Each number is 50 + 15 x the weight over its row's rms, rounded and kept within 0 to 99. Layers, rows and columns count from 0. The size before them is the row's rms in percent of the matrix's.

# layer 9 MLP up, 256x64, rms 0.267, rows 0-108, columns 0-63
104:42 65 41 85 59 56 58 61 63 55 71 12 60 49 78 18 69 58 55 44 59 13 46 46 58 35 53 52 33 51 73 48 48 43 41 62 39 64 32 46 51 42 50 56 57 39 70 67 52 32 35 47 29 36 60 37 57 35 31 32 77 44 66 63
096:33 41 68 24 54 11 41 67 55 69 46 43 52 40 37 69 60 60 59 41 48 58 65 52 77 42 49 62 60 37 34 64 33 39 64 27 49 61 50 56 57 42 61 51 67 24 15 60 57 56 59 26 66 79 68 40 67 39 51 60 31 27 37 50
088:48 60 51 38 57 45 53 40 56 74 42 50 53 61 55 43 51 42 27 55 62 62 37 50 32 49 34 78 94 53 60 78 39 54 25 47 55 34 26 77 42 64 29 32 64 70 57 55 40 41 76 64 57 40 42 58 45 28 22 60 37 36 24 57
088:51 41 58 42 58 76 38 63 45 77 52 31 61 42 34 79 54 43 56 53 71 54 34 63 34 32 59 54 40 62 46 47 70 43 34 53 47 63 80 32 63 34 44 58 37 32 26 47 37 35 68 49 37 42 52 60 60 42 67 86 70 06 54 42
105:55 53 73 67 62 64 58 45 50 66 67 45 52 56 47 53 57 51 55 47 46 27 66 48 75 29 18 45 21 20 65 20 42 52 16 64 57 58 46 60 43 68 57 35 58 49 42 50 61 49 38 54 62 25 36 44 56 75 43 16 64 46 78 55
109:42 71 41 39 51 48 56 46 47 74 49 56 33 61 57 34 50 43 40 41 58 33 33 46 47 76 35 97 21 30 66 69 63 61 23 59 43 37 31 75 51 32 49 42 56 63 72 54 34 33 62 48 59 56 78 30 51 67 26 62 42 52 51 54
088:30 26 54 85 59 48 54 70 59 50 59 39 85 49 45 33 55 69 66 36 61 58 43 37 59 39 34 64 52 64 44 60 43 51 53 51 15 59 49 14 58 47 61 60 43 28 38 47 73 70 56 37 42 58 58 39 10 52 47 55 61 25 36 60
086:34 61 54 44 44 63 45 49 60 71 24 66 52 57 49 46 17 56 56 31 65 65 66 55 39 25 83 28 31 53 47 48 38 38 41 42 39 71 54 43 54 55 71 40 52 57 14 77 45 54 77 57 44 60 63 66 51 65 44 54 33 40 14 36
096:63 94 14 53 49 46 48 46 60 61 37 32 60 45 79 57 30 63 36 51 53 59 59 52 56 40 55 46 76 27 58 47 53 61 48 67 46 57 41 30 21 82 37 37 60 31 53 78 30 40 46 42 36 55 66 50 32 60 35 39 50 59 38 69
093:20 67 34 60 84 73 47 66 41 43 49 60 37 53 40 25 39 51 51 40 64 51 36 65 65 49 42 50 26 49 60 44 27 59 57 51 60 41 46 61 56 37 57 62 53 61 34 45 16 55 38 32 58 23 57 73 52 86 42 53 61 82 37 71
097:45 54 44 62 38 56 28 48 43 39 52 75 21 41 75 67 65 43 30 45 66 53 19 44 58 51 61 64 61 41 60 44 13 31 48 23 63 67 67 38 68 45 64 57 46 31 16 62 41 74 47 51 45 54 67 52 75 37 59 69 48 35 62 56
093:47 39 43 50 37 46 99 51 49 56 52 54 45 41 74 55 55 39 48 23 51 57 21 55 27 30 52 58 50 48 35 40 60 78 60 51 63 44 53 62 41 34 64 60 74 66 70 52 60 47 26 41 28 45 78 47 29 75 33 48 28 61 46 61
099:44 60 35 52 47 61 58 51 68 39 42 77 30 67 48 56 71 58 42 67 63 50 54 47 22 57 53 64 41 53 75 54 50 41 38 34 35 74 12 51 40 49 63 57 40 65 44 41 81 46 66 33 11 50 24 45 58 78 47 54 21 41 46 58
090:41 59 70 40 35 29 38 81 47 47 44 39 51 36 56 76 46 80 61 29 69 39 38 83 34 27 41 34 68 43 81 35 41 58 64 37 41 59 50 50 50 27 55 52 54 38 50 65 40 79 43 40 43 40 38 56 35 63 55 60 26 74 61 65
097:76 46 49 52 35 37 57 55 45 42 34 55 53 54 54 71 47 37 40 48 71 34 32 63 61 20 63 61 63 39 34 61 56 38 64 53 25 67 56 49 36 64 77 27 74 40 00 47 42 48 41 38 64 45 45 51 77 72 42 67 66 49 48 52
093:54 48 56 58 50 46 65 51 56 21 36 62 46 33 58 52 58 66 37 41 22 46 51 70 49 55 67 54 34 48 72 52 57 36 56 62 55 63 38 62 50 12 41 84 47 77 28 25 45 59 32 76 44 48 62 45 09 60 74 46 69 42 56 47
099:55 50 41 56 36 63 44 88 50 51 72 74 35 44 56 41 54 53 42 42 10 43 18 42 67 47 60 67 42 62 89 70 58 75 40 51 67 48 40 34 39 64 47 42 36 34 42 68 35 70 30 56 45 47 70 56 50 37 34 51 49 39 28 48
104:75 39 62 30 48 47 68 67 67 65 42 54 35 35 82 65 77 51 63 48 30 54 53 32 48 84 37 62 57 19 41 65 69 49 49 42 70 49 27 50 63 38 29 40 47 50 64 52 45 46 28 72 27 38 37 64 30 48 38 64 31 46 40 43
093:42 67 57 43 60 55 57 58 33 32 14 42 56 31 33 56 70 35 61 42 41 83 35 66 37 54 62 49 38 47 67 52 63 75 66 28 34 47 67 51 50 46 64 49 36 53 51 54 64 08 59 66 36 67 39 29 42 55 76 70 31 39 43 65
101:72 43 49 51 58 77 61 60 54 49 45 36 59 28 39 23 73 68 48 51 41 59 64 22 61 72 51 49 49 39 41 68 59 49 46 57 79 71 54 53 19 56 49 65 30 25 58 45 58 62 08 56 20 63 57 35 57 63 47 59 36 42 31 49
102:39 52 44 21 79 49 86 51 65 51 59 35 50 47 67 49 44 47 59 52 46 71 49 41 59 66 72 39 58 31 15 35 57 50 55 62 57 67 35 19 33 59 53 39 50 48 39 48 73 72 64 53 24 58 58 28 62 14 61 36 57 35 54 49
096:50 48 48 26 56 28 28 36 48 41 89 79 42 42 40 56 62 58 58 17 65 70 31 53 74 73 55 53 50 37 63 66 57 57 27 62 63 48 47 59 33 43 36 52 58 51 68 39 43 28 35 51 51 19 58 46 82 46 51 51 40 71 58 36
104:52 69 38 52 42 35 64 19 42 47 47 62 49 42 45 74 42 60 47 17 69 42 63 52 47 57 15 59 38 46 81 53 53 62 42 71 46 35 71 81 43 72 74 46 49 69 28 47 47 37 73 27 29 43 45 63 32 44 51 70 37 51 62 48
102:64 54 52 41 56 48 33 61 44 59 63 43 56 37 49 43 71 53 70 07 67 32 47 35 51 27 63 25 69 40 25 75 60 50 54 35 34 37 68 60 59 52 33 56 49 70 52 65 41 77 23 26 54 72 51 45 31 58 34 75 55 61 48 67
093:38 74 63 29 53 62 50 42 35 43 62 52 51 75 59 40 65 49 37 62 41 53 61 54 43 34 29 61 34 26 59 43 25 65 34 64 39 73 48 47 62 56 54 58 54 45 26 48 72 66 40 72 37 68 50 61 99 63 22 40 55 38 40 38
087:53 42 48 43 63 47 53 45 59 53 40 53 56 61 69 48 41 54 76 47 55 67 33 75 53 63 49 22 33 45 44 99 29 56 58 48 48 61 45 44 54 38 25 55 60 53 54 79 77 55 33 62 28 49 23 44 58 24 34 39 34 44 35 48
101:24 76 40 53 69 49 39 45 49 49 71 64 76 31 69 43 75 52 51 55 33 30 79 72 55 37 63 44 75 42 27 63 44 76 41 37 42 49 38 67 32 55 60 49 29 31 60 53 54 59 48 33 33 41 42 36 47 33 84 47 37 33 58 40
106:51 50 34 39 55 62 56 43 34 59 80 39 42 51 27 48 75 59 77 70 77 55 53 53 39 23 55 43 29 50 56 53 26 49 67 71 46 51 53 60 58 88 81 50 42 38 30 52 48 66 26 41 61 40 43 40 51 49 33 40 62 38 27 23
103:57 47 46 36 58 27 27 45 38 82 27 64 29 42 60 39 36 31 20 55 68 79 63 27 63 29 72 63 31 54 60 69 50 46 55 31 33 41 45 42 60 45 44 75 45 63 59 66 52 49 38 62 75 45 56 52 54 52 46 56 36 47 46 88
102:50 70 35 65 60 21 63 62 80 74 34 74 76 52 43 43 76 68 45 41 36 49 69 29 50 36 33 46 42 55 27 61 62 59 30 36 52 38 60 36 65 52 63 60 64 39 47 36 33 51 57 65 41 31 62 65 38 43 21 20 39 40 53 52
095:37 62 63 30 64 42 54 84 52 46 47 63 33 47 67 41 52 49 53 40 55 65 42 12 48 42 69 44 68 47 62 66 67 36 29 56 43 57 41 46 46 41 45 65 64 32 54 64 26 24 34 78 38 46 52 73 39 25 58 76 39 85 45 38
106:44 54 33 31 76 27 54 42 49 59 63 56 38 28 59 58 43 10 49 53 44 34 60 52 41 38 78 62 33 59 41 49 67 92 61 46 75 59 43 57 58 65 30 62 43 48 59 40 48 50 52 40 41 69 49 30 39 31 66 66 46 58 75 18
100:53 44 58 35 53 40 47 38 40 67 42 99 56 23 26 71 38 48 42 49 53 47 67 58 51 60 44 39 23 51 46 17 50 51 41 58 52 42 50 62 55 55 37 67 76 50 18 66 61 65 45 19 53 69 60 38 60 46 70 47 42 45 33 74
102:52 62 49 58 52 51 39 40 44 58 65 41 28 38 53 51 56 57 57 71 51 25 70 44 67 40 34 38 57 28 34 63 70 43 43 75 73 48 49 33 64 40 23 73 27 59 46 52 47 71 50 70 17 56 49 36 20 39 43 23 77 68 71 50
098:64 63 50 47 43 42 65 70 59 58 47 30 33 37 57 51 65 37 45 44 72 53 48 62 57 66 48 45 43 45 47 86 51 14 57 46 37 37 57 75 53 34 82 48 18 69 39 33 50 73 55 67 15 66 56 43 67 34 47 40 26 33 42 47
100:55 74 66 48 57 44 37 74 71 40 64 61 44 36 89 22 37 51 45 72 45 52 26 43 52 34 32 33 33 60 37 36 75 44 40 89 44 20 38 39 51 49 43 49 67 64 45 60 34 41 43 67 68 51 55 55 42 69 33 70 49 36 50 56
107:61 50 70 42 47 48 31 31 23 16 46 43 54 27 52 44 58 70 43 72 64 56 46 60 46 59 55 60 19 43 41 59 29 73 15 47 66 68 62 40 58 48 70 60 47 66 34 38 58 29 43 71 70 57 67 28 43 71 49 34 50 62 68 58
111:86 77 49 50 45 58 62 31 39 62 26 32 29 48 68 35 34 33 39 43 59 58 47 39 29 53 52 53 67 64 63 63 57 60 50 43 52 71 63 18 40 59 56 54 60 73 58 47 27 78 64 62 53 34 41 44 33 48 51 40 41 60 61 06
096:52 55 66 22 36 30 18 55 56 82 71 65 37 47 47 53 58 36 38 48 61 48 44 50 51 42 74 44 63 56 58 52 50 54 43 52 70 42 46 41 55 43 49 43 39 92 24 49 79 74 50 65 28 69 40 45 53 41 47 15 37 72 31 48
092:34 69 38 59 46 55 44 68 40 83 25 37 39 61 51 60 65 45 50 57 39 39 47 47 49 45 52 41 33 56 66 38 22 89 52 33 70 57 36 32 35 48 33 51 59 63 60 54 49 70 39 46 64 30 33 43 49 40 74 56 22 64 57 90
091:47 47 74 53 40 34 77 54 44 40 68 80 60 45 27 51 62 42 51 26 35 61 61 40 67 44 76 52 48 35 37 48 64 79 70 44 33 48 51 47 43 70 64 37 66 46 42 64 30 37 46 56 45 65 54 14 56 24 56 18 43 61 31 33
094:48 75 56 34 69 08 34 71 46 49 59 41 42 35 38 48 41 59 54 54 65 50 48 60 58 49 69 46 25 63 69 34 41 67 32 45 45 43 34 46 71 36 41 55 49 46 44 63 88 45 28 57 49 53 49 42 33 29 58 58 61 66 29 93
098:36 49 30 55 40 53 59 51 67 47 53 52 49 47 29 56 96 72 52 62 84 22 54 66 64 35 59 44 38 51 63 36 35 24 36 56 58 70 53 28 73 35 57 56 42 53 36 42 59 60 79 48 20 62 41 44 57 43 49 27 23 53 50 56
099:50 54 53 46 61 30 63 69 26 32 19 63 50 56 64 64 47 63 63 78 70 38 53 92 47 32 31 56 47 42 42 36 69 42 51 44 34 34 75 18 55 52 52 56 49 35 52 57 65 32 37 47 32 67 68 50 60 60 34 69 42 48 23 42
100:65 74 59 46 46 55 77 38 55 37 36 32 75 53 50 30 49 64 51 39 69 46 41 46 85 58 36 56 32 50 37 61 35 69 57 50 37 70 57 51 29 44 46 30 73 56 41 13 51 61 31 47 41 75 77 50 56 45 66 35 34 43 21 60
095:60 65 28 40 77 33 71 52 58 48 52 39 31 57 70 53 75 53 56 36 43 43 00 53 47 55 66 37 44 33 32 39 66 54 64 56 45 67 50 32 58 57 57 58 30 38 59 65 44 56 75 54 31 88 51 32 37 54 61 33 46 56 57 55
101:35 46 39 34 76 54 67 60 69 48 43 73 61 54 50 39 67 19 48 90 58 77 53 53 20 67 39 30 63 55 45 40 44 67 32 47 42 63 44 26 36 55 34 48 81 36 32 41 43 71 54 60 33 33 67 43 56 29 43 41 53 54 58 54
096:34 45 52 59 54 36 45 33 56 58 49 45 55 42 49 45 50 63 34 48 69 52 52 59 47 59 46 65 11 68 62 90 34 68 53 63 31 26 53 54 70 51 14 29 84 55 58 46 70 64 43 83 41 35 38 47 56 64 38 26 39 51 54 49
102:28 46 31 52 32 21 36 46 52 40 23 64 51 47 69 27 28 34 55 71 70 47 45 46 41 42 38 46 59 45 88 41 44 52 46 55 62 94 55 42 63 37 40 54 70 52 44 59 61 38 38 56 42 71 77 56 66 43 40 79 52 49 42 70
100:37 15 41 49 78 60 57 54 51 58 63 59 62 23 50 57 72 59 59 36 57 44 59 31 66 32 54 44 52 25 40 50 36 54 36 45 53 64 27 73 44 38 87 30 62 27 51 36 72 46 45 81 41 44 44 18 55 45 60 46 41 72 55 58
087:33 57 66 49 41 55 25 86 74 34 62 66 28 57 58 46 63 34 62 61 58 55 71 55 32 61 45 34 59 12 50 52 72 59 41 49 43 56 49 29 40 61 59 42 63 41 66 79 61 37 49 36 35 37 20 42 42 61 55 62 34 19 41 59
106:28 48 41 29 81 75 82 58 65 48 55 33 62 71 47 60 48 59 64 43 48 45 52 33 69 72 39 32 43 22 48 53 59 65 25 66 52 52 44 38 70 40 31 58 53 71 40 61 49 47 62 23 49 46 35 69 58 67 48 44 22 18 58 46
108:59 58 43 40 62 49 55 58 76 66 56 51 36 39 73 74 57 34 57 35 54 66 43 52 42 61 49 42 24 48 54 34 46 23 42 49 56 36 58 41 13 32 35 75 46 67 85 52 32 68 63 30 34 43 53 57 35 45 35 44 50 93 47 58
109:51 51 54 47 56 56 63 71 55 65 58 53 30 31 54 45 52 51 29 51 64 54 49 50 14 58 64 56 39 54 59 68 44 39 65 48 66 38 56 59 23 51 67 45 47 59 44 56 22 18 30 41 69 55 35 47 46 85 84 49 55 54 02 45
095:55 53 25 61 46 68 70 52 41 33 56 52 31 40 41 65 41 56 47 62 55 25 51 68 65 30 51 62 33 26 60 34 77 34 30 76 63 36 60 52 42 40 57 62 22 48 24 52 56 76 42 41 93 62 55 70 54 28 60 53 48 54 50 34
096:60 52 73 27 33 81 59 50 44 42 34 37 46 28 41 62 84 42 56 48 48 61 63 52 76 40 55 22 39 50 42 54 64 46 63 73 50 75 61 65 75 46 45 84 27 35 25 56 45 48 40 52 45 26 49 63 44 49 55 43 26 66 33 49
096:59 61 56 79 27 74 48 42 56 36 53 34 50 20 40 51 46 40 38 64 67 78 34 40 55 25 36 50 45 48 45 63 77 37 54 49 67 47 70 64 26 15 46 68 64 52 49 82 41 58 37 59 65 67 42 33 48 64 33 34 68 42 59 43
105:49 61 56 61 68 52 58 57 47 49 51 58 45 29 45 70 20 60 70 45 65 50 49 34 82 39 42 42 43 58 55 56 31 69 56 44 47 38 63 55 30 28 65 48 67 67 36 42 34 35 70 00 51 64 73 40 34 53 67 44 39 52 49 46
099:50 42 29 51 51 42 40 52 41 67 57 36 31 41 88 65 56 43 65 44 57 54 45 70 51 59 52 53 60 64 36 28 72 57 55 49 46 32 17 43 65 54 56 78 42 47 53 54 62 65 39 44 65 60 31 39 79 57 24 27 77 29 21 30
104:36 78 58 50 49 57 28 38 37 35 66 45 31 35 70 35 59 73 63 58 42 48 63 42 66 26 55 43 44 34 38 54 56 56 53 59 57 62 21 53 69 58 45 33 41 33 45 71 68 76 37 39 74 32 31 21 38 53 60 73 65 19 59 50
098:76 62 47 46 67 84 55 13 80 63 44 45 53 38 49 70 43 28 36 47 37 62 68 58 50 26 25 72 40 53 49 33 68 44 56 50 83 52 26 59 37 66 43 59 49 47 55 44 20 55 41 35 53 46 48 53 47 71 38 30 55 48 33 41
110:42 53 93 58 49 53 52 50 62 45 65 61 49 16 50 50 79 39 60 39 22 27 36 56 52 55 78 85 47 22 46 76 35 55 37 48 66 42 46 57 55 36 54 49 28 52 61 46 57 39 51 33 72 26 51 54 50 33 54 56 28 72 51 57
101:58 57 42 73 66 50 40 34 26 59 48 54 81 43 48 71 55 39 46 56 21 46 46 64 68 69 73 47 40 66 80 45 42 18 44 78 16 70 40 35 41 64 34 48 50 45 35 52 46 45 69 51 38 56 60 41 37 76 70 50 46 54 48 25
096:27 54 49 55 50 72 30 77 42 66 58 67 60 35 60 41 72 34 50 33 62 20 50 50 34 21 50 41 80 27 46 34 32 51 51 45 16 48 42 66 47 50 50 67 54 62 51 41 59 63 51 49 51 50 13 54 59 81 65 46 61 59 39 72
108:45 75 13 45 48 16 68 64 52 41 56 72 38 62 51 47 59 47 33 48 33 52 48 64 64 47 73 78 61 38 50 63 11 57 45 44 66 48 43 54 54 67 43 83 45 31 54 57 40 41 29 49 73 59 54 22 50 50 64 64 44 34 34 43
100:42 68 61 48 47 39 47 53 19 60 32 25 42 47 75 65 65 46 49 41 36 82 48 83 50 56 42 63 39 50 54 75 93 33 48 27 32 53 43 34 47 37 63 37 23 49 54 52 58 68 40 47 48 84 51 45 51 34 60 64 51 51 47 35
092:37 40 39 06 41 24 38 61 33 49 44 57 41 38 48 63 43 33 37 61 46 64 28 54 54 38 45 45 53 28 40 46 59 61 57 60 62 42 68 68 64 46 76 61 63 25 47 43 31 89 51 49 62 73 40 49 56 58 75 46 51 88 42 38
104:17 56 59 37 47 36 53 40 48 49 36 80 75 53 56 51 30 56 57 86 55 84 51 48 61 43 63 40 62 49 60 34 52 63 34 49 30 69 40 28 68 45 36 52 50 13 45 55 25 29 53 46 45 43 29 37 74 65 66 65 55 58 44 61
102:53 60 52 42 69 40 57 42 73 55 68 58 65 44 48 67 59 37 61 33 35 47 33 16 67 41 75 36 64 38 52 67 70 50 34 49 66 59 43 78 67 16 37 43 53 54 39 49 78 51 55 38 76 29 41 17 37 33 62 39 43 39 59 60
100:58 53 57 53 60 60 73 35 45 42 44 65 45 44 38 39 69 58 39 55 46 45 27 47 54 74 37 70 26 56 66 43 56 33 43 70 42 51 31 16 59 38 59 19 78 32 53 28 38 67 45 24 65 51 53 51 77 77 77 51 31 38 61 50
103:71 54 38 56 57 39 46 23 33 29 55 37 32 30 69 33 49 32 58 49 68 47 49 41 54 30 51 63 40 72 75 55 65 54 55 56 55 51 23 60 39 32 53 45 91 57 46 47 88 44 52 24 27 54 56 66 63 62 41 50 53 59 20 63
099:52 54 40 38 49 57 65 37 67 68 53 31 58 45 64 39 55 67 52 31 76 67 28 73 21 70 59 65 34 64 30 63 40 55 49 40 37 56 54 40 63 53 57 35 63 69 40 70 36 79 45 24 56 36 53 28 23 61 44 38 57 65 64 17
103:41 75 56 43 68 33 30 58 67 38 63 37 41 34 45 66 60 52 54 56 80 42 42 48 51 53 49 27 50 14 51 19 28 31 59 48 73 53 64 59 57 36 59 64 50 49 46 62 56 60 30 66 72 31 58 62 84 42 42 51 17 31 58 62
101:51 58 68 06 57 47 69 44 46 64 39 57 38 44 46 57 60 38 48 41 45 30 45 30 56 24 14 56 57 38 69 47 56 67 56 32 75 96 37 46 63 68 45 58 42 66 29 49 64 32 43 72 60 60 41 43 69 47 57 39 59 37 47 61
100:71 53 66 58 52 44 69 31 71 62 56 55 53 40 82 44 67 29 63 42 42 63 47 43 38 30 33 37 77 36 65 47 86 28 39 42 55 62 24 38 50 48 17 27 69 50 43 48 37 47 52 47 62 74 32 47 46 70 72 39 40 65 49 41
101:42 65 60 42 72 44 45 54 54 42 28 44 72 52 69 33 46 52 88 73 34 68 57 52 31 38 32 29 31 63 49 39 85 57 53 65 59 43 56 18 53 47 56 52 58 35 37 62 52 31 44 42 28 39 47 43 29 68 44 31 82 69 54 43
101:41 45 43 48 59 47 48 72 36 62 39 46 99 51 38 67 88 52 29 33 43 58 42 42 77 73 76 38 54 41 65 62 56 52 51 44 38 59 74 49 60 40 27 31 41 34 15 48 43 66 47 53 55 49 52 16 45 49 54 48 55 35 51 57
104:59 51 50 35 91 39 44 47 46 53 65 61 58 64 46 47 63 80 51 19 54 29 53 27 51 49 27 54 33 49 66 24 77 64 37 27 41 50 38 32 46 79 57 49 65 40 79 39 40 52 37 77 52 71 54 29 53 49 40 48 58 41 42 36
104:48 78 71 17 70 51 49 40 53 40 26 37 49 61 40 62 67 30 64 52 50 56 36 69 69 50 39 63 61 55 40 44 50 63 38 73 30 32 64 59 31 51 19 52 53 51 69 52 13 53 42 31 66 72 20 41 51 73 40 56 42 54 50 61
108:66 50 28 46 61 65 50 56 30 35 58 53 36 62 29 48 59 72 56 59 65 68 35 81 50 29 61 68 32 47 57 55 49 50 66 40 15 72 66 82 36 33 79 67 45 59 43 35 45 48 31 58 56 65 51 29 33 37 46 66 50 25 32 55
105:39 53 70 40 52 94 50 60 63 64 55 54 40 37 46 52 48 54 23 30 44 36 38 50 25 53 72 45 46 59 66 53 59 37 56 70 48 76 31 58 42 22 34 70 45 65 32 53 50 46 68 17 44 43 32 40 55 77 81 35 57 57 48 57
103:39 39 28 47 46 36 39 38 33 75 54 19 65 38 62 48 45 50 37 67 58 53 33 53 36 64 70 53 37 76 44 65 71 80 65 70 26 61 63 74 65 49 52 26 74 56 40 49 34 56 38 63 53 47 29 22 43 48 36 54 75 48 66 40
106:50 55 74 54 50 47 26 35 33 78 31 46 46 31 71 41 64 56 56 46 40 44 43 65 64 32 45 52 30 51 36 53 56 61 39 72 57 65 31 43 66 40 59 42 35 33 65 62 40 53 11 46 36 78 73 67 58 71 14 55 47 70 65 41
088:52 62 40 39 61 39 35 37 71 74 48 34 19 48 66 41 59 51 53 45 67 32 64 40 34 67 39 62 52 52 52 37 63 58 31 57 44 47 53 37 59 17 33 44 25 84 45 55 55 47 51 64 73 70 74 49 69 63 62 42 63 59 06 62
103:39 39 43 45 51 47 53 53 42 63 36 57 78 55 36 26 35 43 39 57 81 49 17 74 56 64 34 71 63 41 67 48 64 36 46 63 43 49 59 52 14 62 41 40 43 41 63 80 25 71 57 58 68 43 41 50 44 57 38 52 69 50 08 52
098:27 29 69 33 61 69 45 47 14 44 15 65 68 55 35 55 40 56 59 59 64 56 50 63 38 51 78 57 28 35 48 35 62 46 54 65 35 59 25 68 40 44 51 72 65 51 55 79 47 37 65 37 48 63 45 34 32 65 43 55 51 45 26 74
101:50 44 57 38 76 54 50 43 48 58 32 68 65 48 50 37 63 47 40 46 41 49 15 72 38 50 27 60 28 63 88 20 60 61 50 64 43 39 66 25 55 50 55 36 43 36 43 65 55 49 61 49 36 53 38 74 56 91 31 69 35 49 30 45
090:49 71 26 86 64 42 30 75 43 56 60 63 74 51 56 44 56 45 49 70 46 61 52 35 31 33 38 57 46 22 42 54 32 33 36 67 38 29 55 49 79 40 55 51 38 56 60 56 70 74 52 24 37 37 25 51 36 57 68 60 60 74 37 36
101:19 48 50 69 44 73 41 48 48 39 43 40 63 39 77 45 56 45 12 43 38 43 46 64 48 55 44 53 44 43 70 71 58 42 78 67 57 75 29 67 57 48 40 59 34 66 35 47 61 56 64 55 81 59 55 43 59 43 35 42 23 70 12 40
100:56 47 42 67 63 40 37 21 67 39 55 55 47 56 53 80 55 59 20 46 75 42 56 40 47 34 44 51 34 46 55 66 44 70 40 63 53 36 26 48 44 80 32 68 50 23 36 35 29 65 87 45 36 66 47 50 43 56 41 76 56 61 78 49
100:44 78 46 42 55 36 56 65 69 56 52 21 49 53 55 39 35 77 46 20 47 52 54 53 57 53 60 37 55 39 62 52 28 59 59 25 63 57 75 60 37 43 53 56 62 82 44 50 60 35 28 36 30 49 71 34 73 43 46 59 15 71 32 24
097:48 50 34 35 42 60 39 53 54 56 46 43 85 57 39 33 63 59 80 45 49 31 25 49 56 27 29 54 32 64 45 36 65 50 42 80 62 67 87 37 67 25 52 65 68 48 38 67 60 34 32 52 49 37 43 48 24 76 38 58 59 44 37 54
099:52 46 63 46 35 32 48 38 57 61 46 62 29 45 24 65 42 56 74 33 42 35 42 80 66 23 81 80 51 20 54 59 41 44 62 45 35 65 51 44 44 58 38 59 40 49 53 76 41 43 26 36 65 40 71 48 71 35 30 69 63 63 35 65
094:47 59 26 48 84 58 43 32 27 32 37 59 53 44 38 34 48 58 36 34 44 54 57 63 69 41 52 72 59 56 53 50 54 52 62 66 57 57 62 44 55 43 32 58 50 39 30 26 43 57 59 29 42 61 64 43 78 47 73 05 81 40 23 67
098:70 48 17 60 61 68 43 67 44 46 58 69 50 43 53 33 54 36 56 64 60 76 29 24 41 61 69 68 41 45 70 41 52 53 41 62 56 40 81 23 65 35 44 30 34 55 21 46 13 59 27 55 53 31 50 51 42 70 57 56 62 37 60 54
100:16 48 60 47 41 28 27 46 56 68 63 49 26 66 36 38 47 52 38 66 38 39 49 50 82 70 50 49 37 32 41 44 66 51 64 70 53 70 70 32 41 42 48 83 59 30 11 59 60 63 72 50 46 32 51 45 36 51 66 41 68 46 67 39
090:33 49 70 25 44 06 59 44 61 46 40 57 57 26 42 36 53 57 43 50 54 75 62 67 57 49 65 33 55 49 22 41 69 78 47 36 36 32 79 82 51 29 67 75 37 60 69 42 43 46 52 47 53 57 68 48 41 38 62 57 39 35 38 57
100:59 53 70 63 48 69 49 61 46 18 35 45 59 18 34 59 57 41 29 42 58 35 22 39 57 52 51 78 64 47 54 54 43 77 44 62 69 52 41 61 78 62 74 42 21 68 34 35 32 71 68 41 37 58 54 52 47 47 38 32 50 32 46 73
094:56 44 64 65 51 55 46 55 31 37 70 47 58 35 31 44 64 43 62 40 55 46 44 67 57 31 41 32 22 49 45 64 41 28 35 56 41 30 55 70 73 50 36 75 46 69 65 55 58 49 60 21 47 51 40 31 55 63 57 99 54 38 59 35
097:49 46 37 46 46 47 95 63 70 42 46 29 75 30 49 46 41 54 68 56 52 51 76 56 35 24 45 73 42 33 51 49 44 68 29 43 63 73 51 38 76 44 44 48 59 30 34 31 47 60 32 53 49 50 30 37 71 65 67 38 75 36 64 71
086:54 61 63 26 58 58 80 54 70 48 29 53 50 63 56 66 29 32 36 64 61 51 43 67 45 26 70 67 34 35 57 50 46 36 68 23 61 40 48 63 50 27 67 56 68 50 25 41 60 69 72 55 26 57 20 44 30 43 63 47 55 32 33 33
104:46 34 51 22 64 53 59 50 70 45 87 67 73 18 58 60 43 27 42 50 64 29 72 61 41 64 34 76 53 48 43 50 43 50 47 51 65 68 52 15 37 26 50 64 40 84 78 49 44 51 58 34 62 43 43 36 53 55 46 46 40 51 31 50
091:33 51 85 53 57 48 52 66 49 77 72 72 38 33 42 58 44 52 61 29 14 57 48 55 76 49 49 27 53 50 23 73 62 59 39 52 50 55 53 58 59 42 37 41 32 54 12 57 71 42 58 29 60 28 48 47 59 69 40 74 51 57 29 53
106:69 48 63 48 44 56 44 40 33 48 67 32 42 32 40 61 63 29 49 31 55 69 34 27 29 47 55 65 41 46 41 82 65 45 52 96 48 70 42 46 29 37 55 52 61 62 78 64 16 56 49 63 33 64 43 31 37 63 40 56 60 65 44 38
103:52 50 31 72 35 39 39 37 07 38 35 72 31 46 57 38 63 47 41 33 55 35 65 52 39 45 45 73 50 57 46 55 45 53 44 69 52 68 55 63 66 64 53 65 43 50 69 53 44 89 60 39 21 87 51 48 58 44 39 38 67 55 19 43
096:65 54 45 43 49 15 35 48 64 37 46 99 62 19 51 70 38 39 45 75 32 65 25 56 26 62 74 39 53 51 50 41 51 71 64 56 38 58 51 37 47 51 63 51 45 62 53 65 28 66 42 58 58 47 32 54 44 52 41 23 48 47 57 44
102:43 57 25 69 33 33 17 68 80 47 57 43 37 14 39 51 58 59 55 68 45 48 41 27 44 35 71 47 47 47 52 68 40 69 30 70 64 59 27 59 65 62 59 42 28 53 38 34 70 72 40 65 24 56 63 54 46 48 55 51 51 60 67 28
100:42 44 50 45 33 38 67 35 77 61 57 67 28 44 65 76 45 51 63 26 52 49 67 24 52 67 57 36 48 45 52 47 52 53 45 32 37 44 61 82 45 66 26 72 42 71 35 45 41 86 65 64 57 25 50 44 56 48 28 43 56 74 27 31
102:50 43 51 26 40 81 57 59 50 80 80 43 55 61 74 67 24 24 34 55 55 60 41 48 28 50 41 64 37 48 68 60 44 49 44 82 41 63 70 52 38 36 52 47 37 72 47 52 43 55 22 57 49 13 34 65 50 29 47 58 38 47 47 69